{"d_model": 512, "activation": "geglu", "norm_place": "pre", "norm_eps": 1e-05, "positions": "rope", "tie_embeddings": false, "extras": ["capped logits"], "init_std_qkv": 0.0506, "lr_head": 0.00576, "final_lr_fraction": 0.1}
Each number is 500 + 40 x the weight over its row's rms, rounded and kept within 0 to 999. Layers, rows and columns count from 0. Numbers have three digits each. The size before them is the row's rms in percent of the matrix's.

# gate: layer 2 MLP gate, 1344x512, rms 0.0799, rows 1106-1225, columns 320-351
# up: layer 2 MLP up, 1344x512, rms 0.0827, rows 1106-1225, columns 320-351
# down: layer 2 MLP down (transposed), 1344x512, rms 0.0486, rows 1106-1225, columns 320-351
gate1106 086:462519563491578429512592477507526585493545479490539486488511516566454489485498454464533505495447
up1106 093:520434523550491529510451564443509535531463480567537506426578484475575469478542517465545575492436
down1106 094:543524487553571509496500563495457489478470527482490453601426492521560508562486502480526475477508
gate1107 103:504487533459484537472531483497536557490496433506499521486506502401551500469513528508506481507477
up1107 103:503561517522516555531520543504465478536402505493506495529522518446525553495444488493403495525496
down1107 103:472532447546503437495504542510457513475510522425576476490519507460451551500502510511503548459588
gate1108 100:491458505482492516460528480552543504568534528553425429451477478480601491432440590479475458511479
up1108 106:503516478486544518561488507524566472488556544435532546520516489561492540496485490524490557510443
down1108 105:535587499533476533552512498520514493536514479477539465484642498502475538486474489459591510521553
gate1109 106:548469547513516484502474490543498464538481485462536469485491541595554537491482508520476571499554
up1109 104:487485508504569475557474447529486456456500496554464477491506501482475594560452511460536502448434
down1109 102:527499572504491505488456481484561605445544570516513576562451504531518467504536474557392523511527
gate1110 101:564491536464528541523578565457530473560454517504483480479544497524470540554503458539532478538513
up1110 100:492469501484518480505459453517458506504503539458497451523496515547529479482541523400406513650497
down1110 099:517464501481441524490515496478517520433540602479486456474523522539515456520503521491499504558477
gate1111 096:533482508522458570505515479526530492439481472522529470460595502438362558497576479519467482476486
up1111 099:449539439456487487503501540551553535528491533467487542501472537523427530466512474529448499512499
down1111 097:512452568499495499474429519504540542474559430550488528483617597482436533485532501523533500501527
gate1112 109:455491531442548493556596560542524532553532580453566596483516547491517520479548443548550557526566
up1112 100:483476468502460491421476553496431598506483450501480552559518506549512493508516479521478496475511
down1112 105:503527491512503472539499497478514475495452441444488495517534502528525549529517527472438505574470
gate1113 099:614485547457486457582431450469501427523525528496478493498480568460513462522504529461482452468510
up1113 102:453497499485468499476550484458486561522436483496534491471488417540541475443540448541499452547519
down1113 106:483446500462582551540522454519545427508537464553438502451504432509479504575439407579490460477454
gate1114 101:512459454538465469503497451567433456498504465425549452477560518457532546567464437484595479469483
up1114 101:453504466506454492464517439500553473487478469490573553474438525487492462499536552477427488443529
down1114 102:461534571496497474492539498521469533530506507492531468481539469468485524440531533490469497446488
gate1115 089:553554450540457476512571574464560481501459506510536575457476433477498549491464444482525389419553
up1115 090:503441516522486468536448473444405452596562539532538515513503584443528479474523510523482429475528
down1115 094:517554528482514508489499524494540519480494451453486497506503524518543535459496501549512539468503
gate1116 097:465512523495523485485510467462469497504537551439468451492463397530489509493480471467558490495523
up1116 098:516493449516467446467489502538451458497539428469450500562427538511584520525512554548500518485460
down1116 099:455457507498489526532512531596509462541477566363534445476517495448489487475504482526483489551526
gate1117 105:515475479464481491507530465502516506607540531481490517460496460546507541446574507445498513513526
up1117 101:489532531508505530543469420507486524474523518446510556468498548530518457488513467519529424521489
down1117 102:521492585505487529513547455451505494505495535495448513501486508473450442520433529439454488502483
gate1118 099:544471445485531506481541516548439465494462436463469470513504571442537525470481569472434499484555
up1118 095:468565588428470525496458463480474481434524483532479436477477514509507528481498517470432519449573
down1118 104:550525484541471524482550532582428463482494342493526484447495462555483523493604496496513567476489
gate1119 099:538494491534499546440452572478534496437445460505526470433531505458534533522487497523470448538558
up1119 096:477463534539489537400515492499466467516550536485508436516422479517497524517484577544511528528510
down1119 099:492502506480409519488520454517482506448509488488566470540532560437499425467555459550504572565427
gate1120 099:489542487516469520514533464519594431430494533524477419502463522467502508517542450514518544468446
up1120 097:451524534532489497437548532472475390548532485512520482497481535495521524521479555471588526496580
down1120 102:409509469485541449491570437538470579458538548515492513509528432570544419488463442508503516501504
gate1121 101:589530522531505526438442544416491583496547458536463524478495493511533484504476585544438486571515
up1121 099:459521464606452511486590485486487518536481470472522488517523544505514407513546514511478456491563
down1121 099:495496477547455447434490453446509524496465507429508446520486493488518525491527421485502509468444
gate1122 100:499495428517475500522440521555512504549453466459454475560483571465504465488508481483499546518500
up1122 096:514518422473520511497554481482459464504480471459507545444526564539516464489437469509555443479507
down1122 101:476470531501488516530490437498479428417413476518553453465576486431486541503448497494534457517584
gate1123 097:529468486513575535478574508539430439506500514518590534463524462569516539526525424523480578467533
up1123 097:570419506482498470502515559509438498491472503503511484514483436499601563498467434482505514483487
down1123 100:506510460493476514473459514445530505439448497510556502467549501522486594476580479564498473554484
gate1124 100:513548463436424495511508563501418433533561508457521525498507458518602487586497559453489501462496
up1124 096:494501494469460485501530553459564504503517480505445492544468447483456484541512441452529514513500
down1124 098:467501526463508511480500539518523514608481491568565517450526447498563497459514544450521501518483
gate1125 107:521537561525552551504521493470519441483533463417456473451539450465454543464475462435548488535476
up1125 103:549543511473499473513437451462590565468480482476516562485504491450505515504589512481491480479490
down1125 098:476527538462583562487500534579503441504551486432477539532514472525491529507505510572421561530497
gate1126 098:497510486519518543526471425509456483500483483476503487416514482511442540537559486465526527444473
up1126 095:497503427543573558433473490515479508449551548584556447527482521504529540454438473520516534512504
down1126 096:523456577536548562529561488433512496525524454457506485454541492558574520495521544480571528542561
gate1127 105:512543452503517505414471554523539506541506498464474463544471544452507441491441493522511473512506
up1127 103:445492481533514471561485582549484495525498499476449510464558471517471479500566464497585463488463
down1127 106:466488490541519535524463488542451526439520543465546488515521490426500402562483494461477493526540
gate1128 109:490550475505494477458546531538507448486462498545514466505508513534509579508582517444539465520482
up1128 109:487466571510455456460514413559608513463390425477513481478614480521508513464507459483535568523537
down1128 104:482553519460480459486487509534484485453558519535448464437454553455532482537559485481418436535550
gate1129 097:507510578549521498443520479542501549535542523507474473497500509477458583548503543488475438453459
up1129 098:538504517462521500486509523491483430524539483491472546502552461506556496493520548517456474484479
down1129 092:509494520581526535519528484456485482488467531473541465521481560476483524471553513474463431487437
gate1130 103:516522455504450559445535423505531516511502518498516530444494496497463521519487535506404442456547
up1130 099:512515503470475512486521506528499482540419519417484517531586540574505512552485592480466472516469
down1130 097:528516478592521587477494494502509537487551565560499507498424484506532468560445438514491509540495
gate1131 102:593516525444490438493559486525510526519544440498569447522493488483544531532506536508499417461414
up1131 099:541532526520529531456492489457508434498446486553520489468489578541443499520586520516500595538510
down1131 097:471515534489460474501526515479470517533492520521595555462464502510447454474508487515452508468481
gate1132 105:507456524471527494522489503486478603448467560516431586446461487518528476469556579467518477574477
up1132 107:524501496560460529498461517522579466497479534540515429524476507570463556571471442514527512473439
down1132 107:485471542513485564523504495515484492481542495521485486541500489514498478391481517529548487491508
gate1133 095:465522454554461492561481461504555497479514474504520500508551545493559437440526507524554549487539
up1133 101:497515453498419460503450496444580489504569538527465418593526534477525554527401596502555573428566
down1133 096:492574514523480452407515483521513424493493507392541449510548510528507475451588472511525508562573
gate1134 094:531545496400471536432482506527455513457520563487499428538531499460542450521565470460466449554488
up1134 095:483483476494449447542460450523527552557509525478482507444566473482453543504498546518559539525374
down1134 096:468505425455464489557509462497579552531534522469470550470461487522586574450441520486538535464471
gate1135 096:503526502562509534467532455534482538511475495516585523431448456462481506561467571478464455568547
up1135 093:530557434493515503424492474485491534569454440483558530491562469531490547500503502492553495518490
down1135 096:421503479515521490436376474545491498508506492477572485558448499520525477567510525537493510529474
gate1136 098:496534460537412524588434550462473507383476511434568452488462447571472559414405501538471476580548
up1136 101:500519464497402472555431449439469547486498596525535497468511485532480534503413468462486460516483
down1136 098:488528511541474465508447575463461494538507536442520545445518438456572434469473482490485472463483
gate1137 098:481525530470586499544506486479515458511584486498471479487473531421528533516487490512609520543500
up1137 100:532504471546446432544415532500476492516497521528428408491474490471536522493598595544461528508531
down1137 097:492490573547473502562519482475544387495462421498552511478480482377456538505465539457555507429524
gate1138 104:498543512496447477526504487515486453458475567490522444460457464486509516516508486460528508471444
up1138 100:467482578543435530476545480490464550507542497529458547565475525459568475483502467465487454534452
down1138 101:487555519531425501550543500525512473508547506529478486523492542541441529542469460529492578555529
gate1139 103:553558539487519500431460526511509469487498538470464443505556503543501520524517461528481614449459
up1139 107:498548490429440581604565543555473514478510464445539533503490539412462462450520571420459512477491
down1139 108:549514462511510522521475561440535482441462467471563493471454376494513419505478543470490508425535
gate1140 102:452490534518493483504501456565540532482412538518574467490467543412541542474506491504499523515470
up1140 098:462547463569565581552504523505436515473490462417501550538586518580460633517527500511528476469479
down1140 098:522476500527546468520537478535502481509514536455532511506474510516549493529459448523454493474569
gate1141 096:411474461564544515567443476529482499578446474504480488420532451425507436523479502485528504522514
up1141 093:358502519532514524528458428518552440468482613530497580499543515506504449498510505516551388589491
down1141 095:531498405520523470572542506466523473416432556507431466533544525482528508555467453529501485556490
gate1142 095:486423516473496566539520430548541448599534597471476583524557497530457504511486478534513497567488
up1142 098:517532546494484533502474485476497567498474517495482501476511494409499462521543528533479528444531
down1142 096:511512466426554499429471440483463479499531486514546489554546506468489524507483547522541514510429
gate1143 095:503559527545489464542556477522492520479554512541476470517517514466475449503508538534455440500463
up1143 094:552467431517492483447472563520543457522562498468437432440498432481507435563478473514510524526482
down1143 098:529469576448465531464526488496600602527496470475430486461521592476464525537571528445470509511483
gate1144 100:499465470501570506540512511459470503519496490464456491471507528529496450508508454434552542499568
up1144 102:511527488510511514483468404554520519479540454453569486528472441494413550508521488504467492456563
down1144 102:472451419544479518497515501436521558471525542579563531459629451555412551487532542515405472510529
gate1145 105:535499470414491476502534589592495477498510474418507500445565536454508412511499544510507469502465
up1145 104:493554461528497503413458568531524496463492584533502577474504479488521553440456526480474489493446
down1145 107:469444519495550477572491481525475439468525492571519514531515529442481495487535549530472551421555
gate1146 103:510494519534468474511477529488511482408522530453534455496526509486479473464534470498513536483525
up1146 106:550445462528516507550505539459494493434508528553508467486480494488572477528576426508535507504508
down1146 109:515544517521499578513475539460471438446495455482501474511437495521475507504460541452450557478575
gate1147 098:546532500523522524604475519497454517468577494484521468506442450544584466510543465574490456479478
up1147 099:592466496456423487525502561509474454506471489451459471456518453537466519511532467502540486516494
down1147 102:465487572492504452433524587587495484486509538474462539442534472505487536524501478484516490409544
gate1148 107:490468569534508505554524522439471494510460555580498507492533571509537488451466496519490467542514
up1148 109:485464513526542519502493567489419508478501459482511543499446479524517492554524529496493479472423
down1148 109:472411512485504444487551528503590502478487509432525512518451452516526482499546520516442399456519
gate1149 101:505437570502426506453535494466524559500484536449498473535519460448530444494429478413476500552556
up1149 100:528538518472467463487535516447438571532511433539502511494420472536569456519464505555486539573570
down1149 098:467544512409535441468550542565557462505517537457468492502509546561467483530484512518542532509420
gate1150 093:425509451390538556508502471452524531511447509512461409465547439513535491471498548461541547482484
up1150 091:478464556429512454523471483529508509493533537466505502466449486543457512548527455485515576519490
down1150 094:508463491497513538470544420514552492546495417436517454512487496537527526502571511528425486462498
gate1151 105:466491511449507508514473457518463488481470517518552459533465502495490504551499489576551480502460
up1151 105:489464533448603564540482539507469505533567527517481540512528496510573492433457514449541464458571
down1151 105:451434535504534460452472482514564419524519509461441504435495469513475487453471535489482481564482
gate1152 107:497435489566507447490499509456488459450549523544492565532544537536489427516539483525553540466463
up1152 106:474542515401540453516460431510480490493500471473460456420495595562492490453474492484456486493461
down1152 104:508492406575464526464497525395574471509400538450502547495490485486528539485472503452472511456482
gate1153 101:503494477488534471526553475480536490474512475481534451504470451496465521448435486439481519510493
up1153 094:515496473467502446559492440549494484507458469483502546465501504508412534518531538445562559497498
down1153 101:544572488472484582476491526518512466479476477527513484429505513468514499511489479448479478476518
gate1154 097:434545520513461486510479462512443521569526500550498504484522580545559543504513457457505507515539
up1154 092:495511522475431482536502447538503468505485459435496542479517466485484547466566531452491505531514
down1154 095:576539507583571531476526550475460499434570507616445447470464523515494483453479436538410583489482
gate1155 095:522485501518479398448552514430507479471482440571561385486625524538481475564459530530486452443439
up1155 097:524490523411575470501493519590511556506547494498446495559505539505491524504553522497580465491511
down1155 100:480570545456439496471559411459557442532565522477498467509489469460554490488472480524420556450562
gate1156 097:518486526438467523584508459455462509479500525534547549516533508460594481496398493488486522469484
up1156 096:484529487392443521515507488487486384522506484535450474516458560524510461462529508515506493370460
down1156 093:484565460493435460453548471510491523556457537494499465547417519534445559442527534451529480535510
gate1157 102:414435498557523513469493517521424461485510488424499534477504458523457494542499482472555563544468
up1157 094:569489464451538583435460522522508545506526499494477496485587521498517544439478560545451475524549
down1157 104:471468449527518541531496465564513566438532452525438479513489527548514519441520566412484491468498
gate1158 098:484469496513556457526529480510536389535453494528572509553533477447489529529481510457558481499438
up1158 101:486563517509524441568477419458428496516487450493543549525467491514518566437495479512471546528549
down1158 098:542523525495442457465506470446537552516434433462529516523497483486528486433492474477538521485517
gate1159 100:468538509427536442489503528521458546494501545528516441556484553508469540403491463516501591559469
up1159 102:517490515516513550524613433462524474513467501556482509517547488531507480477494529470486497520496
down1159 103:428490544473491520476481584437514533417516512480516497539512519468425460508459515625562489469491
gate1160 100:480495420504523455590477508526528496546519458477537519492461530496494476473554561427518490471484
up1160 101:539533532571549567546546432491441552533500432479478427482442464466527566555470528536486573488497
down1160 102:505454549415486485508478498511518486578533463505503529537527518501547451541440540585566479519466
gate1161 102:497483391500503490508374509545457446498542513623542473517526479442480457526564475516512475552494
up1161 101:481458475509427526459484477442509470497430575508446477536484435412601505495499485521524513530405
down1161 103:576508446523502456469505501473527468475417412451543441525534454492504474468498486427510526491576
gate1162 098:478541470594501464476488432508565526495461503499518529463548548481489530576514552491504407519406
up1162 099:613477518538469560450503551514470495494504476534469500504552454509473438492501535519487508449548
down1162 097:549474468527495488430494469412516558488515512592516535505516509459538499506525542523495469559476
gate1163 102:511464395504554515514469527480388467479505532523467542503489575484589467549520526537560494493606
up1163 099:521498515491480458513494480447479522586470543518523570576522530537514552524536521469449514534424
down1163 102:463545435560564490524502536505531439577520480513484451489546445485537487475525474577579556496514
gate1164 096:508406534478537526528436498500480497463581474501502436484528457502524455524477497481405448485476
up1164 098:475469456538520441570553488446586478488553490457470465512476494501484503407518531479501460537503
down1164 097:585501525522473528520535465488529573482498552483572474573546459545437453435582490510578527468548
gate1165 103:550542556491466538564442481538481456523519495466458584547560519445526484518458522516509509501572
up1165 101:489459539495476520432499467489507521511574428557509489507547448524492537484499427568519478507526
down1165 096:545505475540546531515463495435546580517501473472550476558554562528478526424474470437491523442554
gate1166 094:481473520570460522535524480549541469469512559471512534503498450465434479572427546529503481408465
up1166 093:450429543444488492493445557553502559484474504444483515525481474497514547506472552496493495464496
down1166 095:567474545534511477531561506495434540467476465459533476469529532503484481445520531497512478589578
gate1167 100:442490518539461474521502478489462455532527537520482528558446481568494500519473548518482455429515
up1167 103:472591486470495485572531530464460507528419505492546542513536537482484445469484528516488562561444
down1167 104:504429412466489515449558477468493425545543494438538468481491546483461480516470514520465515574469
gate1168 096:457539477526517485510483433534502488458574567453440555526509503551531582451492568572512502516563
up1168 098:536524506476445437547514520497440509520498488493485525506564481462541467485558484449552510478515
down1168 093:536525330571531455530524569482568501510529535491511459492455447426477530476577457430542521522504
gate1169 096:483503499569530462456472478502482505509436525483473545506502521425525524512505536511510548487440
up1169 101:442517470427442542479589483471526522476476490489587494433418569567507530549484480489488514601569
down1169 103:521486436494561469561513481509513459461535465514444498525496515531447593473507535505536487465459
gate1170 089:497457552423518501507616498552525487470473492603501522516496470523450527504491457444561457464485
up1170 088:509465533520571512598568530497452554502507466527471535507522524405498499510446543567458519465488
down1170 088:504500535474458472495393479452487538536464453420572484445552508475436532486442485471497423507449
gate1171 098:453483442501514519486433503435532459543502515468525605420549559550489485516496520538468465470512
up1171 096:550418482551417492457463529597527529566507518490512491573436479505546533496479402483450451580540
down1171 097:422580506533450531462524555449461477523492481505489485511525472500516436555551545518490532417582
gate1172 103:534472460467573448576512477554472491484465491476458475431491468494544539542537497458461489462478
up1172 100:499471467539516451530516522456438558485528497588468471414498503536475480514459516440547481522440
down1172 103:487482504520533552410510447546488425486482484472543535505520493509495496479556509546520571515546
gate1173 101:456467513452562491456482475509523497512470543455508510499471519386537523477502480519477464474543
up1173 101:502482516492470561507475526589497510575479486565542565456549500499487514498487506560548477484464
down1173 099:460456386488431542460540540481528503457545506538562526542487556493498504539515460508463495484561
gate1174 088:520495474530515438496543469510461482459520498474484466504437530502491539516489514502527488465488
up1174 094:449512508480520497588494498528514552530546468456493532493452610499547513463442570498495468463468
down1174 093:534540506479416494456530515491520504401549538518551434426521432477431580494519446521515488456519
gate1175 111:521445458471483498511559520464545511518531557503476503496604531502509467462516416466505496473481
up1175 105:565400510526533544391518430464461450453472511524418548458502488507500492515462471529566511601475
down1175 109:528488442510525441451444472488560466504495554494481496466497486483554520490495554461601534491502
gate1176 100:472495535521471484436516451470480524510494525490521507524503510469450544549599526471554515513626
up1176 100:467546465470537537517528596451471494545454454532468554485499526576532463563430483522493508584483
down1176 099:477553503506480547543531495489561509529492539481499469436533544528533551552466479460581485534512
gate1177 104:481568544435427507569426498454485561452477546417498542456509574567497514489510420395519465440528
up1177 108:531516503472544477538529503502467519523501508518503554518473472473541542538444499430474531453450
down1177 102:586471495541506480457471452553520482450554487527497492502470527457448457506553441554504530493431
gate1178 101:502571507523541453459435475405478464475530479511530501477404558558494465465561443471500501511493
up1178 100:551526555489514498494443480459473504458519532488478507466481513500549544422456492420498590530520
down1178 099:533493416533522456547481503556569549576502416533495484522487536507572483493502571533516496542537
gate1179 095:403522501548554480470449521551499533523499504517467507427428526481454424476459460447478520457507
up1179 097:469561510542584500567522526530547510543441505493443584552464401545465507509645545576382514430450
down1179 100:467524514510499484480524489462491489471424552428557416400468548464515464478500454525483485514487
gate1180 095:548474519481504519523486530418462516565528525449544445376518544538440481474477471499513482494576
up1180 104:508473480496487500488519491491484497538489515522447495508436484476544503498453554517466406503561
down1180 104:544518445549472525458457566584546566470517500460442503555477473458485485510455607501489548496416
gate1181 106:439506412513464401499493484487487526481527487487523434525530523457500425534538536517533510441501
up1181 097:486452434465489416499530547501496499507499530492513447520526552543503599519465507543492519464460
down1181 098:494531524542470566479537542508539514514531425509538485485483468446537527485452565559487546557589
gate1182 100:476531482526491575459569442428517457529512530516480459501572419507535441494521521510515483473519
up1182 099:477463563527510450538589465486566486527443505538563496503477513514523525477542526505519480448526
down1182 103:551483425442492536513477518511509535519502543486490501480532418488526464503498459474535552521558
gate1183 105:474490474457444490438510449538529481428543539559562519423525561573487459444423576479505430533513
up1183 103:445452494449510521434467476452485448514478478530498526529470519475507510412509561537472516572412
down1183 102:457421571490484473452545530528484467475561495461486471455471492476509505477498493499512485482486
gate1184 109:446469493499496469462466516415415506513443463494545554518414459485561484563436531460587572484565
up1184 114:601506494450461507537459425470459474531484481531525495469509515497445502453499532452554507470558
down1184 109:427469475476494558488478548459522427523524531492474504511501473534488487444503481513563503484495
gate1185 103:456490455518441481530533485466480500556526488436440488463520560455381496518543536471561483541512
up1185 108:496493524485501520398457541514359494541505498551525457561498479540546444536422501563547514446541
down1185 107:543516544532501506475532509471455445522508490442487512507442474532529510508494474420599569458467
gate1186 102:447554462495471540451531512487532524464414448483509499513542506515516457535480501506489563451516
up1186 105:494504489553417516522489478487572497456509564459507447518439511550560504601474471558544514510457
down1186 099:460514543468566494515524438522475460491496482528538500491483476511460525445515485597431543569586
gate1187 107:484480519434513503516570496504475565485480473501444534570413482528453470545501523532499523499561
up1187 106:453451460501479575507513466530473519519436450449476505513502546496511476507474461474486532499509
down1187 102:458490512476478553501555527523439500467550424401476508485511521482523431498547530479462468462541
gate1188 092:604501512506498533503524500450542484561490493470515492487481531478491424463471443470514528469538
up1188 091:519476505490468446490568527534462531456462460538528577443481481521543523548492513466510478564479
down1188 093:496401541601530510395495575424586496481460451484507497479556552461461486468443543584407510538490
gate1189 101:469542558482478479463528520542486560513465546427501566502485449450563463494492462435486506494455
up1189 105:409505521449475540388525485521471549501538503398537479475593522483495429523445502528547485522434
down1189 101:541446548552469504447524520509561525591471523480486472489474532510483528525540491552499521484499
gate1190 097:524543500438492444512462474482574510504432563469541441499493516517467445488487436519518562484469
up1190 096:545476499526487443540432492479500422453518455471416570500463522461559503517530465470547542436568
down1190 097:493563486519493516454513462527493562532439494541494492553510434474481435461489605472512589576520
gate1191 098:515478487509489507518479498458522462509498459566495497484493503504461567567514500537512549525480
up1191 100:561545429508496502531470547488536497466495517555473507462461490478422460490539457507453429490425
down1191 099:546499513450599515523531488530463480509507553520527507564562542519477513488527505533452496466554
gate1192 104:517509532468466476506502539543482492508500522423549542478491485367468465533509441470539469535563
up1192 101:490460506529451468527511575513494521528444529412500496492440554517531528512451474501527489546458
down1192 104:481507563527553558473455526500492508522566527579538568565521517467469541538505504486441497503581
gate1193 101:486465486502400494462574520522531550494541484537501480540401449467476541471475488489505514444554
up1193 098:491432409532476468470440519473508463500444489480556510543515536449493532509481543485475543535564
down1193 100:404442431525497501485532481525474527534519561489524439457448489539516536516543562469543539541479
gate1194 107:512522478500442405489495598535496485488517515616516540411478553530514557469504491413494445533508
up1194 110:522563551523568456513438491532520506508565433529488482490431494501430557434495494550432546564523
down1194 111:446562521543501380521576507445507521465586540436469451518499509505453405447509496514476512516525
gate1195 095:469524506484511514446514459559481453606451472479468538506525493498507516495584492484490454549503
up1195 098:480474465401481515473557485526448524539504487514439493517540509514491537492499551478556448508497
down1195 097:476595469470533472611520508537531503470479467519507528508562615474477486487554460529427522503480
gate1196 097:473503492365446456480485533529564510470476501467491494534551466509490530584463482560569526514502
up1196 101:493454509523613512462581489490480570560437535512506492487442501521509522439431556476472523502446
down1196 098:447519473439534460500428423465474494554545488532625454524556493549547483502514473520494501532509
gate1197 097:490517490468532502523491504521440536490480549514552562514459520503475548493516489463475533526572
up1197 097:504487533480527466505468486510465457527474424504509450487522446521527531459527519536501423478534
down1197 097:477540543467541531488490513545540471508367501503523479404477465508504487543506510474513565500542
gate1198 097:446597564509543476431525414488493530483479499555472526439545522524458499483511503496516481468464
up1198 098:474475615509493594505443495530494548510444507445411506443511485528510567462494493503481542517512
down1198 099:477458483480482477490485522554495476539535487439511520482477462552536461545418503490497420571567
gate1199 100:570491507540482528477546500556470565501483474517494509474445525457449577498487415544404472528555
up1199 097:520509486525523542527532478493556557398450441526544547512499499519543505475544537537501458486551
down1199 095:513509495495566445564493416518507543548506498541511499461514510558462515481501489470518500508505
gate1200 107:495566523488480561450435515555506454586478521461435537509476501547502503459518543497448523480588
up1200 103:519529509418495507492527457453547542520517467525470555504403560550446504517454481574516575499456
down1200 106:523482569487546496532486507564549504531477468505554477502504481528480448521459456517487438496427
gate1201 102:484439483421453510535563488473551465450468468542476536423529470515489445464501535597483490531549
up1201 104:497450521467492405447457402482489490496497502507519500520545522487547504505490481444436557465463
down1201 105:513541502459528479513452495467509457461524521495482433487532533477505532451467526514517504467467
gate1202 101:442504486448492513550459464509482458506570527470453523505522458512578489500543480563533476453520
up1202 100:490541455567473562512531497516545481489513447503434426536459506440462497570550578500546545551464
down1202 103:523492506459443541477491554442473473495476555414478500478524501494476467511472460531520533495484
gate1203 095:518456545558473497513513566471527426549522491491441495535496591531455503510450446527597576467471
up1203 093:448501436472484477510606534444499477590455530507475526488518505542440551500484516566499530461536
down1203 092:479488480552492542557502469494467520509489468566522554464537400501481447554547527524501452445473
gate1204 094:472529488482500527465503520545577462509528493451480546490515535480505497510508528481514582460500
up1204 098:511462503484471496504520475488428462537515516527500447492443440550422517530452526528497428513503
down1204 098:506523480546494477467515442543541476441514519528511518487528460492500484619526478476511497469478
gate1205 099:555490512550494535508523503506464567460504469533527525406468449533477588505517507515555538542454
up1205 110:504422549454518604477468415521547503476468547523414527491560531516506442541563470514508556469456
down1205 101:557479548470460468454539498465508458588491505516556518520530394489545546476524553468450491479511
gate1206 096:514479454468520443529540524508456540536523483532449453615498471539510546473530426498489494464543
up1206 094:544502510506483549546470538549485495449416459503488471488478432471491535561447522505538487498498
down1206 094:473511547485526493490507436576525540517553456472556470511554410437508459533527454497452510507540
gate1207 101:431536478562513528536551539457445477508494466489512551549541519457412489483512462525528512596531
up1207 102:496444506492495538509494518480497455498526512495452465522501482440516536541478536502503471502553
down1207 098:528532593518494490439528503497525489527486429481468495452558449504523538541557560513454496452433
gate1208 099:565453518493490454474469474458455502531507537514428482568344564469527407536532440535535539568500
up1208 095:542474528519495534434458507506466460572516494510434499478475504489485516518503487529511517523497
down1208 100:529572613478459531482557560558470505530510477511539532441454494570460472454419502566508444453554
gate1209 097:469551511566451452501424567397464477529491398497469422484530508472565578513469528533495498464546
up1209 096:455520527455528471469492597529494500468514514520478480397540500565552518521376505471497525497567
down1209 094:510456525450454489488550458505581439508503466427499534525506500530454538558511455467497500503463
gate1210 103:506482511541502444517483432498485480503467475574505455496486491517547502456513504552526482508443
up1210 103:524488550447496554513514525515539517466567448470448482479503452496452484550466521507421466502542
down1210 106:471527526436535489509477544454466561450501515492467468525438495456534543474491520503468522538476
gate1211 110:492503603537541490495467495463440414438535541454533463415463473483482547457471504479412468488480
up1211 109:547487528518513480537542486436480511494573508486577498505481459585515496475512502512438466511480
down1211 103:490490491533473563521446533476502529471506510547552525541512445513467468495551492542592502453431
gate1212 104:549502469541484419470488504496521484510461524489488477501407534467560523512444573444519464511442
up1212 106:548473559463578476430495529520429539553491511530501526560542502519480457492535465526520492471506
down1212 101:475456590485465541433463500506463551526520501489544427486479537533593445477435550547455424434488
gate1213 094:455548532490517533558526497491477476515479511557475528514433515536493476448429441531553475470505
up1213 096:533439450467486523482443483540515570561452493452484484502550512512414500551517473516438458517437
down1213 095:490486415549491550489477557490432499433523547491528453455493590503488503491496512535571565522552
gate1214 111:504452579464485506512502507459523512502483540439473553536514513508525496562497477503527495510556
up1214 102:497517491498446454544540522529463461551486469489521502505602560528554510512464520461513482526547
down1214 101:481552462524531531497581565498458406512516516466565488525496441513509567504544519469527489437502
gate1215 099:536427435545541517479494492459542514501520397455473461478546522521461534484533494492444530537499
up1215 102:535433501496464470411463487475526487512469490438499451452492470549490509544425516509490520437536
down1215 106:475547442476458477517529483499531465531476425520581503463574499566460483520479522502527470529428
gate1216 097:474469433413445498551539463450491554414502576508484510497509578436445491502508445435483458528451
up1216 096:551488524526485472473521582530462517493469515459549495472474442517482408551471490521543451554476
down1216 099:478487523463494450459565492504476441520600480453502586489447515539513499486462461462483533538503
gate1217 100:490548562510582448465548503535448553479542453486442507498488439492497491532569442457490526479475
up1217 099:486462498542538500556480500566523505456464558525516477495582487517546448503518572509492511490560
down1217 106:511539501502529472454552416534524448608499541517525526510476500517506498474463430494503511532499
gate1218 093:446458451493511517521467487540483569474563481486399511460467433479486488527540487524483536550523
up1218 095:537510493472486565497501518570480465432549516459438527474511402506524483531521456493484547490510
down1218 093:558429463557457465482601491531511511566482483547530532492507550480498513515487488518467499469500
gate1219 097:473494516404519503556506502492481492478461507508474509524556481435436471498426503445561492532488
up1219 099:504426466529463509448534440424502499528517459452490464466486550484551447449496469517425437532492
down1219 100:467555519530565488496405478490502518463537493551468479579503460420460509461443503541468507510464
gate1220 099:516574433489427424501544426493524528422457487541535486456417536538500474529517527509571458466512
up1220 099:448609447543422460448464491473506489495560445532546405465460529480501551497491487537526438486411
down1220 097:531492562506492498449461532520482515529526504512503532497546468485487571495552522477549472460514
gate1221 101:484535449505512548493492489538585474530565500453437507484479492499503594528494495487483557569514
up1221 101:489499528560497421532514425465481469486511495489509530502566549448560483436556514474505496428539
down1221 100:516460470510502510473468454469504473451554396561483521468475514467510488507461471529577477553513
gate1222 103:496506514555565540482544473506479441533551560417504515520481535521525485564449463396523486502452
up1222 108:509549483552467499548482456531511445491448475480404566470448484527472473435592456452527461529517
down1222 105:492504556448491461549462444530483478449526500416469500442502470507514470563438531477501495462473
gate1223 104:523562477542475483457590576483496514552481482502532488536449517431428556478523431486513420438507
up1223 104:435541467529503499434471510491471426469471536518524499464418469505456508507552516479500477493542
down1223 104:482518467516522462526480452538461511550548572535476471550401461502514478472521506463493527547485
gate1224 082:470547522491549483474553398450482496423489446495449451458473510547523455492449503537535467467499
up1224 090:542561499526451453533490478473529487530475554496521469535479478443539480541499554445422493478503
down1224 088:458503448555517545436568488519490492455475519508499470474542465541449512485512556498500534491492
gate1225 110:496526489491511447496483469435510558451547482460585437517529486543487461494498518408575433463552
up1225 110:447451535503523490529433514542445412473570551515562505437516487435476480492482527510506523436477
down1225 105:487509534473525449483487477505587525473471502470423517457481501596525491507535518546471486455538